Each number is 50 + 15 x the weight over its row's rms, rounded and kept within 0 to 99. Layers, rows and columns count from 0. The size before them is the row's rms in percent of the matrix's.

# layer 9 attention key, 160x160, rms 0.115, rows 100-121, columns 0-159
116:78 66 32 57 45 42 61 50 55 75 15 84 76 45 56 48 46 30 36 48 14 50 25 52 67 58 63 52 47 49 48 46 40 59 29 37 53 60 58 52 37 34 27 58 56 55 54 42 58 36 57 66 38 71 53 73 65 49 69 65 30 56 31 29 41 47 61 39 70 49 43 52 06 55 52 49 37 47 44 63 41 54 54 21 37 56 68 45 63 67 41 54 41 33 54 64 71 39 64 70 53 25 46 52 67 66 47 37 67 70 27 34 41 37 67 65 77 18 34 61 19 53 79 56 34 54 33 67 33 57 58 56 40 61 52 53 50 49 40 29 23 32 87 69 58 65 54 56 61 44 31 42 37 49 59 31 57 73 33 50
123:79 30 51 72 43 67 67 58 40 52 44 37 36 39 19 53 51 85 63 67 51 86 49 47 73 30 45 35 49 70 21 39 69 60 48 49 55 57 76 40 53 53 45 50 75 72 51 48 46 66 71 68 19 58 32 24 77 37 47 67 89 47 54 52 57 31 72 25 56 31 63 42 63 57 59 34 55 40 42 47 35 33 68 49 59 48 47 60 63 69 63 34 17 67 37 36 76 40 55 54 40 47 34 72 64 40 38 47 55 66 52 51 61 41 45 32 50 44 34 30 41 51 48 71 35 37 51 55 37 41 67 63 63 56 44 51 40 26 54 49 34 39 28 28 25 57 58 52 66 80 53 42 67 36 46 27 70 40 34 63
121:61 44 38 32 63 45 59 55 54 39 45 36 55 78 53 72 65 39 38 64 62 59 47 66 44 34 48 59 22 34 51 15 39 62 32 63 57 40 10 42 52 51 76 50 75 66 30 65 29 39 57 44 62 36 62 44 53 71 55 44 46 56 83 38 64 63 53 35 59 50 60 43 29 41 40 16 62 53 59 49 41 23 29 61 36 71 44 37 40 48 57 52 42 75 56 72 46 35 63 68 57 50 52 56 35 46 50 59 72 45 37 48 41 37 37 70 80 32 61 61 48 37 23 37 59 34 39 37 47 80 73 52 49 39 50 40 69 62 70 51 54 87 44 83 67 39 33 54 61 71 31 58 48 17 64 61 64 31 35 23
124:68 17 34 42 57 19 85 65 09 45 48 73 33 45 56 37 52 49 37 75 83 54 74 50 34 46 43 69 44 53 58 42 40 44 48 63 61 57 67 67 48 39 30 67 48 60 67 42 68 49 49 23 11 37 47 39 48 49 42 83 47 49 45 45 52 31 50 10 58 61 61 45 54 71 47 72 44 57 73 25 50 51 36 44 42 54 65 74 50 37 37 25 38 68 72 37 60 51 64 42 66 43 44 57 51 49 44 35 36 59 46 71 64 68 68 41 46 71 54 67 63 50 28 71 39 38 54 54 55 57 58 20 45 50 44 49 65 78 65 47 80 63 79 42 51 48 59 36 21 63 39 42 49 64 45 51 52 45 73 42
122:50 12 50 50 34 53 41 57 53 37 53 56 41 55 38 47 59 26 35 72 39 70 67 75 69 64 44 44 39 58 55 53 57 87 73 43 42 48 43 40 30 13 31 36 48 57 42 33 35 24 49 71 71 47 58 41 53 53 74 71 70 44 50 71 62 53 68 51 51 49 54 63 44 45 47 44 87 73 38 56 46 62 51 61 58 49 36 36 39 23 19 87 39 38 40 32 50 45 20 53 32 41 41 43 52 38 52 34 48 50 36 47 45 63 65 34 48 40 49 42 62 73 46 44 53 87 50 59 69 69 25 47 39 54 64 39 69 66 53 34 39 35 66 37 18 81 29 45 62 53 40 33 55 50 37 15 70 57 49 32
116:47 31 52 59 64 39 56 30 61 51 42 20 31 11 54 36 48 27 41 57 27 62 28 42 17 55 39 47 41 53 71 70 41 58 43 69 31 36 40 67 30 79 57 68 69 43 67 44 57 65 64 71 56 52 36 33 52 54 75 72 49 34 66 45 51 69 49 56 51 44 48 74 46 46 89 43 69 66 15 64 52 63 53 53 37 60 48 64 59 61 39 56 73 44 44 74 29 49 64 70 66 44 83 40 44 53 47 74 30 47 69 43 56 75 50 42 44 41 33 55 38 34 37 19 21 42 44 36 42 64 68 50 35 62 44 42 60 51 57 57 60 55 37 64 44 43 61 20 64 53 60 52 70 40 42 38 34 79 77 41
117:45 60 55 42 45 29 40 28 41 58 40 55 17 21 72 53 42 57 72 63 74 50 73 48 55 78 42 36 39 32 83 57 44 48 67 46 45 43 56 49 41 44 50 61 67 21 12 53 53 40 49 33 74 43 54 58 35 37 65 41 39 61 46 30 58 59 61 58 68 28 42 59 52 59 45 36 27 54 63 35 45 65 69 24 56 43 39 76 63 70 41 52 47 71 47 41 49 61 48 55 57 46 47 45 50 64 54 41 35 55 67 53 38 78 29 51 64 31 38 57 44 64 20 52 65 31 46 47 46 55 53 38 56 84 44 52 58 18 50 09 45 42 33 62 68 42 58 75 94 61 57 47 41 82 41 66 33 49 26 74
128:53 68 32 75 42 48 37 58 26 38 43 65 63 33 60 77 74 59 49 66 73 41 23 55 49 49 45 80 31 66 38 54 62 31 68 58 52 65 45 61 54 43 46 34 82 62 46 27 57 50 44 56 67 58 54 76 53 76 44 61 21 22 42 54 53 13 54 81 51 86 67 47 56 58 43 61 51 51 64 29 51 20 62 35 59 45 55 68 46 69 47 53 81 31 73 65 61 14 37 53 39 36 44 41 57 45 60 37 28 53 58 49 43 57 35 57 45 59 52 69 48 53 52 58 55 86 56 11 57 35 43 34 31 64 68 39 45 39 59 72 26 55 40 41 55 43 74 49 57 51 38 48 67 35 52 57 59 49 53 77
115:48 71 50 57 28 38 24 42 73 30 28 39 25 62 54 73 47 41 38 51 77 54 65 36 53 62 52 55 58 67 56 44 37 42 61 46 24 50 22 56 75 55 51 53 45 57 60 62 41 70 43 77 69 41 30 51 41 30 33 62 46 51 36 61 51 58 42 50 44 24 52 47 15 34 78 32 39 63 61 79 58 67 55 61 40 71 56 54 59 42 62 33 34 46 80 49 57 84 31 58 45 23 66 58 62 40 47 58 42 58 66 29 40 42 77 51 64 40 45 40 24 24 26 60 46 61 82 55 47 69 56 32 45 23 85 43 47 41 49 40 45 51 43 64 58 33 64 69 49 69 45 60 79 64 60 29 53 52 46 20
119:85 63 61 50 60 49 62 35 41 55 35 47 27 64 47 60 35 44 74 49 44 26 73 46 36 43 41 48 32 75 59 38 42 68 40 56 59 57 68 49 32 29 35 46 23 67 73 45 50 52 36 53 37 61 61 19 55 54 54 14 64 62 51 31 59 40 63 84 25 47 46 44 36 77 66 69 68 75 44 33 76 48 40 61 65 41 50 54 51 52 72 58 87 64 34 41 46 29 67 65 55 51 24 48 76 49 62 50 28 76 69 59 32 64 60 67 36 61 63 53 47 62 45 18 39 51 36 33 34 39 30 53 57 45 66 20 41 35 60 44 55 71 44 56 55 68 52 71 35 38 28 48 49 32 40 70 39 31 38 57
116:33 55 72 34 60 57 33 73 56 48 61 74 55 52 39 43 73 51 54 60 40 46 07 50 54 73 30 53 40 50 66 65 43 43 48 26 69 46 63 37 44 33 56 40 35 49 69 90 64 55 44 57 43 22 55 56 55 51 22 66 51 39 60 64 41 26 50 52 54 34 33 54 57 44 51 62 49 57 48 63 61 37 47 32 43 36 24 58 59 27 38 21 95 72 55 33 62 29 60 51 36 61 45 39 29 66 40 30 46 47 54 58 58 64 71 75 17 51 67 33 37 31 33 62 35 54 47 98 44 57 33 42 30 57 47 42 33 45 31 32 52 72 50 66 57 43 48 61 53 45 39 47 25 57 49 54 87 57 48 35
119:27 45 46 51 41 69 63 40 26 57 45 82 57 47 71 50 51 64 61 16 52 45 43 57 30 57 41 67 42 56 52 30 65 50 66 12 46 71 71 38 44 60 64 94 48 51 32 49 49 50 38 66 58 27 72 48 55 65 75 57 67 39 35 76 52 62 92 32 27 42 40 22 46 20 77 53 45 38 28 58 75 58 41 45 46 53 46 72 79 56 45 64 59 18 57 41 38 35 39 69 49 64 36 65 39 58 58 73 62 55 43 51 38 62 62 52 44 66 56 40 34 43 41 54 52 63 44 27 38 58 52 22 64 56 51 70 37 59 44 70 77 65 55 47 52 65 48 63 48 44 59 72 32 51 48 42 73 29 34 54
122:39 35 20 70 52 42 45 23 39 55 73 16 35 70 38 77 60 25 79 42 67 72 50 71 42 72 45 52 66 63 29 48 34 40 41 36 41 62 39 70 59 40 68 71 38 73 21 38 51 51 48 49 47 59 54 36 49 50 22 41 67 62 50 64 72 61 61 48 77 55 33 54 54 63 37 55 42 37 76 57 37 28 41 59 54 75 53 60 51 55 49 46 66 57 40 54 58 47 33 62 77 35 55 58 38 48 34 59 35 56 72 59 40 63 37 46 34 40 45 35 56 29 47 67 31 74 60 61 41 40 51 86 19 78 72 48 44 70 61 36 59 38 57 01 65 64 50 46 29 47 57 32 44 40 45 55 67 49 39 37
115:43 61 51 53 54 49 78 40 43 58 31 53 60 47 25 57 42 57 82 43 67 59 42 54 72 82 24 50 44 70 45 46 14 55 47 49 59 40 49 27 26 62 58 57 60 61 46 27 40 27 58 54 48 74 75 75 58 40 35 50 53 43 50 42 76 69 30 43 13 56 53 63 29 29 63 37 37 48 66 62 51 61 66 51 58 18 45 47 52 59 52 67 56 47 62 59 70 33 46 28 23 73 51 42 41 66 42 61 65 64 65 44 57 23 75 26 49 79 31 55 63 35 22 59 30 68 58 24 31 30 45 49 34 43 24 34 55 70 62 58 59 51 42 48 67 42 55 38 21 43 70 53 72 31 31 58 50 49 36 39
121:59 46 34 42 71 53 40 71 45 69 62 62 60 91 52 62 57 78 46 19 55 40 61 50 58 51 37 43 38 45 86 45 63 52 68 71 50 70 68 43 72 43 66 25 65 37 53 41 55 64 69 39 62 57 44 38 38 27 56 76 32 81 66 59 62 32 73 54 37 48 40 46 78 34 35 63 37 82 16 75 58 44 78 48 66 36 63 47 47 48 45 33 52 69 53 58 61 59 41 48 46 52 66 62 50 41 79 56 49 29 67 41 39 76 80 60 62 51 35 46 35 50 44 37 36 46 50 47 30 51 28 69 71 38 43 46 32 71 47 27 61 33 43 57 51 29 66 40 47 31 50 39 47 33 33 19 34 40 36 39
123:66 41 16 42 47 50 21 50 35 55 04 45 15 53 33 45 65 54 43 44 23 44 52 36 42 52 35 55 39 45 35 64 63 30 69 26 52 59 43 60 27 49 58 47 46 49 34 26 69 16 44 56 47 45 47 47 39 51 34 30 88 50 73 62 29 87 47 47 46 50 60 35 46 60 50 45 44 52 65 43 32 42 59 48 67 54 52 53 57 43 65 44 47 66 54 53 35 46 69 73 38 65 57 21 48 63 49 62 53 55 54 72 60 22 43 18 34 91 60 64 41 37 76 50 69 71 56 65 59 50 69 32 54 47 49 20 75 71 37 63 55 53 63 25 68 42 25 63 52 60 48 52 77 52 54 42 61 54 53 57
125:69 24 46 61 27 44 55 48 52 38 27 62 48 22 85 69 32 46 36 60 46 60 57 67 72 45 31 32 48 54 67 41 41 78 60 41 10 31 49 53 58 64 73 63 40 75 63 65 75 54 78 50 44 56 49 40 61 63 28 47 64 59 77 77 44 45 55 53 32 18 31 30 73 71 54 50 30 56 57 57 34 60 41 56 45 45 59 13 34 51 44 32 29 42 44 29 34 53 46 62 51 55 45 37 56 68 37 39 50 50 58 31 36 55 66 41 21 66 46 55 57 66 68 64 70 47 52 17 46 63 57 54 47 58 26 49 38 59 76 58 42 55 77 65 54 52 46 56 42 28 54 30 43 41 22 55 67 35 46 76
118:27 56 37 49 45 78 58 57 42 50 39 26 44 68 51 52 61 87 41 42 52 49 57 55 58 42 43 48 54 74 79 55 43 62 45 66 50 82 35 35 63 45 35 27 30 23 07 44 60 72 52 37 43 50 45 72 70 28 63 60 43 47 47 80 42 41 52 29 59 79 46 35 63 41 57 52 67 79 44 55 46 59 47 58 60 52 51 44 36 37 59 30 62 57 54 42 22 70 39 45 55 53 49 52 47 44 43 59 45 70 26 29 58 62 38 41 56 50 61 66 21 55 45 71 39 77 47 64 26 81 65 67 59 76 50 61 65 04 63 59 32 62 88 65 38 54 59 54 36 36 40 42 54 73 47 40 47 56 34 43
121:58 38 47 51 49 44 55 52 44 66 54 28 21 58 64 25 26 53 62 40 52 59 34 45 52 69 61 71 56 24 68 46 69 89 78 56 48 38 53 32 62 44 54 36 35 55 53 55 19 67 36 65 27 43 44 36 61 69 31 68 41 08 25 48 53 52 54 41 77 35 67 43 58 32 50 60 41 50 69 56 39 33 65 53 48 69 27 25 35 50 49 40 43 49 64 36 31 70 37 54 60 50 29 20 58 81 63 52 37 65 65 80 60 25 43 61 64 72 64 52 84 25 55 57 55 52 47 21 39 58 57 63 56 68 37 62 52 53 54 47 68 37 39 46 41 42 57 42 42 61 72 54 17 52 65 47 67 38 39 71
112:51 55 23 50 61 40 51 24 67 56 32 49 49 61 50 55 53 39 37 48 17 62 49 61 33 64 38 67 48 42 77 70 52 59 47 68 79 20 54 56 14 70 50 61 66 47 56 46 50 76 63 48 70 50 62 46 60 40 33 41 65 50 73 25 93 46 60 43 47 48 67 48 52 43 41 44 47 30 43 45 54 64 61 47 26 94 58 47 19 77 24 42 47 46 64 60 46 56 50 66 55 60 33 65 28 62 69 58 46 49 26 54 54 69 63 53 60 59 65 42 35 49 45 71 38 55 56 50 70 41 30 38 74 44 22 53 55 50 39 59 32 34 41 31 24 61 67 83 33 55 12 42 56 51 44 78 45 63 41 62
119:46 51 46 35 44 97 43 66 25 30 60 65 49 49 41 28 60 37 33 53 54 14 69 44 52 62 70 53 50 46 66 70 51 66 28 47 71 39 76 58 72 30 92 29 61 61 52 63 57 26 53 62 50 67 34 49 43 81 61 58 48 52 58 51 50 51 53 47 43 10 57 38 57 37 31 47 56 49 39 65 49 91 77 26 26 28 46 65 50 74 44 30 40 53 47 32 51 53 50 42 41 50 67 56 68 50 74 55 42 50 57 57 56 46 42 72 66 28 53 51 52 54 50 48 17 50 28 36 75 44 70 57 50 64 70 29 63 43 45 43 47 41 51 40 53 55 31 58 51 52 26 44 63 21 26 61 54 34 75 56
119:50 29 66 64 44 28 41 62 50 25 55 66 43 65 34 42 66 61 62 31 39 77 46 48 43 67 66 50 61 35 67 67 68 34 38 68 50 69 21 18 65 86 32 41 43 43 37 86 45 60 32 62 38 48 46 30 60 58 51 58 49 44 44 50 43 65 45 36 31 32 44 54 59 48 49 36 40 64 58 35 72 50 25 09 26 78 50 22 50 52 35 53 50 49 76 39 55 30 69 41 38 51 42 72 62 57 25 38 53 53 44 62 62 39 41 37 47 60 58 50 50 80 31 49 38 49 45 36 47 48 70 56 43 42 45 44 70 33 64 37 50 39 52 28 79 61 67 87 43 39 67 42 60 31 44 57 14 51 81 50
# layer 9 attention query, 160x160, rms 0.112, rows 101-122, columns 0-159
120:27 37 27 41 46 96 37 55 63 39 49 22 42 46 45 60 64 59 43 86 57 58 57 38 34 41 48 53 50 41 38 48 58 56 36 47 47 38 28 79 42 52 39 58 23 31 33 56 40 50 46 44 38 74 45 47 48 45 38 62 59 44 46 42 53 44 54 42 68 35 43 65 46 50 76 35 67 30 29 51 21 54 45 73 48 49 17 57 44 37 30 58 26 45 59 32 56 39 63 49 48 46 37 44 66 65 58 31 40 63 63 29 48 30 25 34 61 95 42 59 53 65 34 33 57 71 43 64 54 14 63 25 42 18 51 51 51 22 57 77 38 63 40 53 51 74 81 57 36 45 50 68 55 58 25 41 41 28 34 56
119:39 57 47 25 45 58 72 56 53 55 11 47 55 47 39 68 76 32 66 48 37 48 47 41 38 69 60 57 42 44 65 34 54 60 80 66 08 56 50 40 48 46 70 56 59 64 40 58 14 43 46 64 37 68 64 33 23 43 50 35 44 27 38 57 78 65 21 59 59 59 74 43 43 35 64 51 61 72 91 57 40 63 41 50 64 29 50 47 59 47 45 39 28 39 59 64 55 25 43 49 58 49 57 65 50 35 29 79 49 29 49 58 34 59 30 54 58 26 71 44 38 39 60 20 34 52 26 66 62 61 48 79 65 58 48 47 68 54 43 59 62 61 53 43 77 74 50 42 53 59 86 56 35 43 51 61 76 29 59 42
118:36 19 44 45 46 48 46 46 59 68 43 62 27 67 58 60 40 71 61 44 76 54 43 62 52 55 43 65 67 41 36 33 77 81 54 86 38 68 41 44 64 31 50 44 25 29 42 61 72 32 65 30 26 43 08 16 65 49 30 73 64 71 31 59 51 56 75 56 29 67 51 39 37 54 49 60 68 59 43 18 43 52 40 55 44 24 52 63 68 42 35 46 63 60 58 42 46 53 57 39 80 54 43 44 33 69 37 38 28 46 57 53 42 47 58 40 43 57 53 49 55 56 74 77 62 27 29 31 63 31 49 46 43 41 46 35 46 39 40 65 57 53 47 34 69 40 53 51 33 60 47 41 37 75 69 32 34 66 90 33
122:38 71 46 40 36 64 38 71 49 48 51 48 36 70 40 54 65 65 34 34 52 38 73 56 69 69 49 57 45 85 46 48 45 58 79 24 33 43 48 53 50 47 28 29 32 71 38 30 74 65 38 70 48 61 37 49 62 38 60 60 29 44 49 55 67 58 41 30 64 56 55 58 76 50 27 60 67 34 69 46 44 56 80 49 59 59 35 45 58 44 33 53 48 52 31 59 86 16 58 48 47 58 57 22 67 51 52 45 35 49 29 70 70 69 80 66 28 39 49 49 37 28 58 68 28 71 65 41 35 64 45 43 33 47 53 38 76 43 68 39 48 25 39 66 69 47 59 40 31 53 48 63 71 40 70 06 64 68 34 42
118:49 16 41 41 40 66 72 44 71 28 56 53 48 26 51 51 72 39 82 57 51 82 58 22 59 62 37 31 44 45 23 66 72 45 70 25 52 55 43 45 36 45 67 56 60 64 54 44 61 55 62 32 51 57 67 39 34 48 51 54 53 14 71 39 30 86 40 43 57 45 48 47 51 44 18 35 52 57 49 59 36 47 72 47 72 61 67 53 68 54 58 46 49 64 52 44 41 40 60 70 65 42 52 35 56 50 58 54 22 40 46 43 69 69 61 55 57 51 80 47 42 51 54 35 44 41 60 60 20 64 61 71 52 39 34 63 61 53 68 69 45 43 51 76 60 16 23 17 46 61 68 46 23 42 88 61 56 80 49 63
119:66 65 65 64 72 63 50 40 18 47 41 39 37 36 75 25 67 58 54 42 44 83 39 52 54 49 41 48 41 49 38 59 36 28 51 48 53 38 44 48 25 32 67 55 51 81 67 60 44 63 54 74 48 36 34 78 30 46 57 33 49 31 45 39 57 45 66 64 43 65 60 23 50 60 66 64 61 38 53 27 44 49 94 23 56 57 46 67 71 65 57 51 63 69 37 54 61 36 39 51 36 58 44 50 63 56 50 58 31 71 69 23 36 39 67 60 20 53 62 30 74 83 40 71 57 42 19 42 44 62 46 59 41 76 61 56 36 45 62 34 46 28 35 61 40 26 45 55 49 56 68 70 44 69 43 53 47 10 67 49
124:72 42 43 53 76 62 42 19 52 37 44 44 73 55 73 08 50 71 05 57 23 60 61 61 48 54 64 52 45 55 75 58 44 60 33 28 48 64 65 55 48 71 60 47 40 56 57 48 61 29 41 40 42 40 61 62 51 52 39 55 32 39 33 72 29 26 30 39 53 56 70 45 58 61 42 74 51 82 42 66 21 47 36 48 34 44 67 39 41 36 65 33 50 70 59 21 61 28 60 65 64 51 53 55 41 88 54 43 36 59 49 61 57 82 52 57 58 26 27 38 69 57 64 52 27 26 65 52 67 19 42 73 69 53 41 45 34 28 55 53 45 28 42 62 52 41 62 18 40 59 53 49 51 48 41 61 45 52 54 58
115:48 99 77 55 67 51 52 38 44 10 41 41 52 42 49 40 65 58 49 47 39 64 61 55 56 37 69 46 58 53 53 49 64 43 76 47 28 53 49 35 77 75 65 33 56 49 65 40 54 67 30 50 65 44 40 47 58 61 32 66 38 27 38 39 32 50 64 27 26 34 68 32 35 43 51 32 30 41 24 28 55 60 44 39 66 40 73 52 53 58 09 58 33 43 62 34 61 54 43 59 33 34 39 44 26 53 46 32 71 31 47 57 39 38 65 38 68 54 33 52 41 44 61 51 70 69 46 54 49 83 56 59 56 35 67 57 57 42 61 52 42 30 61 65 58 74 55 39 38 57 57 66 78 50 57 41 58 55 27 00
115:46 49 60 51 67 56 43 67 41 61 75 40 38 43 46 65 45 41 59 62 52 22 50 67 43 28 38 24 42 42 48 35 12 57 44 58 47 45 53 70 57 67 27 89 30 54 99 34 65 24 75 22 36 38 52 71 66 54 51 00 73 44 43 24 65 46 54 39 43 18 55 44 51 74 68 54 43 71 57 51 43 52 27 70 46 26 57 70 45 58 37 35 69 41 52 37 56 39 63 49 48 63 58 56 52 62 52 38 43 76 45 64 65 48 22 44 51 17 51 64 47 51 40 45 32 26 41 43 49 40 65 30 51 48 52 44 68 52 59 53 50 85 28 50 70 53 41 36 43 46 48 49 46 52 52 53 71 38 56 41
122:41 31 59 49 37 56 54 31 53 31 40 58 50 63 82 67 57 33 53 53 38 41 61 53 77 57 31 47 32 53 67 58 09 29 41 42 43 34 65 43 80 33 31 59 47 56 72 95 64 67 51 49 49 31 50 50 55 48 42 51 41 43 45 36 55 46 54 48 18 60 29 80 58 71 55 77 30 55 63 43 72 42 39 58 50 62 50 48 40 76 32 33 53 80 54 41 44 31 50 32 50 37 62 51 56 45 75 40 70 58 22 44 30 62 24 59 31 58 54 34 71 82 67 49 57 38 47 61 56 37 73 68 53 60 20 45 31 30 56 25 68 41 31 57 42 35 55 60 44 27 30 40 29 48 41 34 53 57 68 40
115:40 31 56 42 60 55 50 40 45 58 60 62 68 45 59 35 72 49 39 39 22 52 14 63 68 35 46 44 40 38 33 36 55 58 35 42 36 41 69 83 42 61 34 71 56 48 32 59 39 36 34 75 82 18 46 35 68 72 54 26 52 14 43 52 54 56 38 51 41 58 44 38 43 46 50 55 42 46 50 60 70 57 37 58 55 38 38 66 42 67 36 60 52 57 19 45 53 63 63 66 62 38 88 28 27 40 85 57 43 44 28 70 34 39 64 45 65 73 43 37 75 60 70 41 63 51 52 12 53 34 50 23 40 45 65 29 41 44 51 42 55 46 27 82 40 47 62 38 23 37 41 62 50 44 62 37 36 29 46 71
123:47 27 31 54 52 37 48 29 51 35 78 34 40 77 32 62 80 56 54 28 51 55 57 65 56 60 40 41 63 66 48 67 29 47 36 50 41 79 48 50 58 60 34 79 33 17 39 38 59 39 52 72 49 56 64 30 43 14 41 29 81 55 62 62 84 69 72 55 78 72 56 49 38 44 45 45 54 54 23 42 15 52 56 50 55 47 21 55 62 47 32 35 30 48 66 44 53 49 35 63 57 71 68 44 37 57 32 41 53 31 69 45 50 59 66 16 37 58 45 49 55 53 49 69 72 50 40 66 27 66 26 60 44 39 57 39 31 75 27 55 41 49 39 34 49 49 57 47 29 38 78 38 37 28 55 37 56 58 61 59
114:69 55 15 73 42 49 34 48 56 34 36 30 65 69 16 52 59 28 72 31 35 71 86 38 52 32 60 36 29 58 28 57 99 42 53 42 48 52 46 61 72 45 54 62 39 35 72 49 50 34 41 40 56 60 49 60 43 54 33 40 66 44 39 51 59 56 61 48 30 62 41 71 53 56 75 56 34 89 68 59 52 34 54 43 64 46 31 34 49 60 56 32 61 59 37 49 56 60 29 52 71 62 61 43 62 54 67 36 48 26 46 52 39 31 88 41 45 45 39 36 40 57 18 73 49 37 34 57 66 33 49 43 69 51 33 35 70 61 39 41 44 66 47 52 74 39 71 50 46 47 50 45 69 66 68 48 55 69 45 75
126:44 48 55 64 59 58 32 57 55 48 75 68 47 70 48 64 20 55 62 41 53 35 44 45 46 35 31 46 78 17 72 77 50 32 63 42 52 40 50 51 57 36 22 58 81 62 85 48 54 53 30 29 53 52 77 49 33 31 46 33 63 43 45 46 49 37 45 47 49 31 55 49 71 50 41 60 40 45 57 47 61 69 67 29 64 29 48 51 72 64 50 42 49 87 61 49 62 50 42 68 49 37 47 65 60 45 65 41 27 42 63 63 06 53 39 60 41 65 40 44 38 73 44 31 23 45 84 29 65 40 50 47 64 28 41 62 43 42 48 54 37 47 28 46 67 75 49 57 78 42 57 47 18 26 46 48 41 14 40 26
118:47 45 51 72 53 30 31 45 51 60 51 42 26 61 41 55 64 28 41 59 51 78 52 52 42 34 56 34 54 41 54 58 39 41 70 72 33 27 52 34 57 59 37 60 53 61 25 28 62 30 39 37 75 46 45 55 41 33 49 73 64 48 66 61 27 52 49 33 80 71 54 47 52 49 83 33 36 55 51 39 27 42 46 65 45 71 54 64 59 26 69 50 51 25 66 74 32 61 48 56 47 38 70 29 67 37 50 32 42 65 27 39 67 47 32 36 65 56 62 36 78 36 59 52 55 40 50 60 57 40 73 53 46 41 42 50 82 67 51 21 45 29 51 27 57 38 61 51 70 66 41 73 67 44 40 13 82 76 85 63
121:44 64 39 45 20 58 56 71 52 68 47 15 46 23 76 48 41 60 62 73 53 33 48 34 48 30 44 58 41 23 76 67 47 53 38 66 18 03 58 53 89 56 81 55 66 52 44 50 63 18 52 68 58 31 44 48 43 33 62 45 52 51 56 42 44 45 63 50 57 56 47 71 48 77 36 52 48 60 40 54 34 51 44 43 59 41 30 48 37 53 30 44 49 49 41 53 49 47 53 40 70 60 67 53 55 63 48 37 44 78 56 36 57 43 77 68 37 71 45 36 55 24 44 45 38 36 54 26 38 75 52 30 27 41 47 28 62 67 71 76 32 64 35 57 54 55 47 57 60 72 34 02 63 47 43 49 25 40 44 58
114:40 53 48 73 60 67 25 36 66 19 46 69 31 85 58 30 26 50 41 25 50 42 40 52 72 53 52 62 42 50 91 58 38 46 43 47 40 66 56 35 60 27 55 67 69 38 49 28 39 31 71 40 53 22 59 55 41 68 70 64 56 31 53 44 63 38 27 55 33 48 69 50 30 43 43 37 54 37 49 53 51 59 49 64 48 59 21 59 46 54 24 47 48 42 11 41 62 74 61 44 11 46 70 43 67 61 60 23 20 56 20 30 53 32 31 21 32 49 42 71 46 48 54 67 34 40 45 22 46 36 47 36 62 51 64 47 53 49 33 50 34 59 58 77 43 36 67 48 59 49 46 36 52 64 73 49 64 31 49 52
111:87 58 42 36 52 57 80 47 70 65 57 36 49 63 64 30 69 71 59 52 42 29 23 66 36 64 47 52 45 36 38 08 38 49 85 49 60 47 51 48 66 45 39 43 41 42 43 46 51 39 54 65 44 57 48 65 33 35 54 86 40 26 36 39 55 49 58 48 66 34 65 47 46 59 37 81 43 64 77 33 43 29 64 81 50 71 52 59 47 44 46 54 46 59 51 55 48 76 72 32 60 34 37 68 76 45 37 40 59 49 65 65 62 22 45 41 31 76 66 48 30 54 58 57 76 27 54 69 29 59 50 59 68 53 33 51 58 41 53 69 56 38 53 55 33 63 83 54 47 47 06 58 46 28 80 45 52 44 57 61
118:61 80 54 54 44 54 32 55 13 80 54 69 62 34 40 52 42 33 56 56 33 55 58 79 21 42 18 25 48 48 64 61 51 72 61 28 41 65 33 55 51 60 51 44 67 65 41 40 38 58 59 26 40 46 49 38 69 63 29 42 43 43 51 73 60 47 30 45 37 43 55 45 22 51 31 26 80 53 48 55 37 55 52 27 48 69 56 65 59 32 31 38 49 53 52 34 44 42 60 26 33 32 54 85 34 48 58 68 71 59 61 53 61 52 42 48 57 69 57 13 49 56 21 63 64 48 48 49 39 28 26 50 68 43 46 57 68 39 69 34 56 67 27 70 63 39 29 76 41 16 37 55 51 52 72 41 42 30 53 70
118:52 37 49 45 62 68 49 99 68 56 45 67 67 51 70 49 63 32 89 58 74 52 59 69 48 64 78 43 69 62 48 38 61 62 29 42 57 34 57 42 52 65 59 42 60 31 47 58 53 45 47 40 34 48 58 43 48 34 15 64 50 46 49 64 72 14 32 62 60 29 40 29 55 44 22 56 49 44 42 32 61 49 55 65 38 25 54 43 47 45 23 32 76 48 39 56 40 59 66 55 18 57 61 30 41 41 73 60 55 43 50 31 36 71 42 44 43 44 28 52 42 51 26 55 34 58 20 41 41 45 48 70 63 63 63 66 42 63 85 23 29 15 50 54 69 34 68 54 34 27 43 65 52 54 54 57 38 48 61 46
116:76 43 47 57 38 66 65 65 46 35 74 55 26 79 53 51 40 60 45 58 68 61 73 29 51 55 50 68 62 37 56 51 76 50 50 69 68 51 32 33 83 53 44 68 39 55 29 71 78 68 46 65 54 69 43 68 35 20 46 46 63 39 50 57 22 40 61 50 49 27 53 33 48 24 60 53 39 65 61 37 56 45 53 49 40 65 52 52 64 59 62 40 14 46 41 63 52 39 49 17 63 35 82 58 37 37 55 57 27 60 22 19 52 59 35 44 48 57 86 45 67 58 70 65 50 38 42 35 65 63 36 48 51 64 19 35 48 59 66 49 55 60 57 65 34 76 16 59 35 58 48 39 66 76 43 74 39 58 39 58
113:54 58 38 74 39 67 57 29 34 27 69 50 31 62 60 74 32 74 86 57 41 47 51 61 48 47 43 52 52 45 33 78 46 44 75 37 45 39 44 63 47 56 67 51 47 42 38 57 50 26 56 82 42 54 21 40 65 70 21 56 53 32 39 51 52 66 56 61 66 50 39 62 60 29 11 58 54 54 40 43 68 51 32 65 43 43 43 41 33 44 39 60 39 55 55 58 56 36 65 52 60 55 43 59 76 47 34 38 38 31 49 37 70 62 51 22 54 48 71 56 42 38 65 48 55 58 57 56 87 51 67 36 43 80 42 60 24 62 53 25 63 80 38 34 21 53 60 51 62 58 79 67 71 44 86 75 35 53 78 33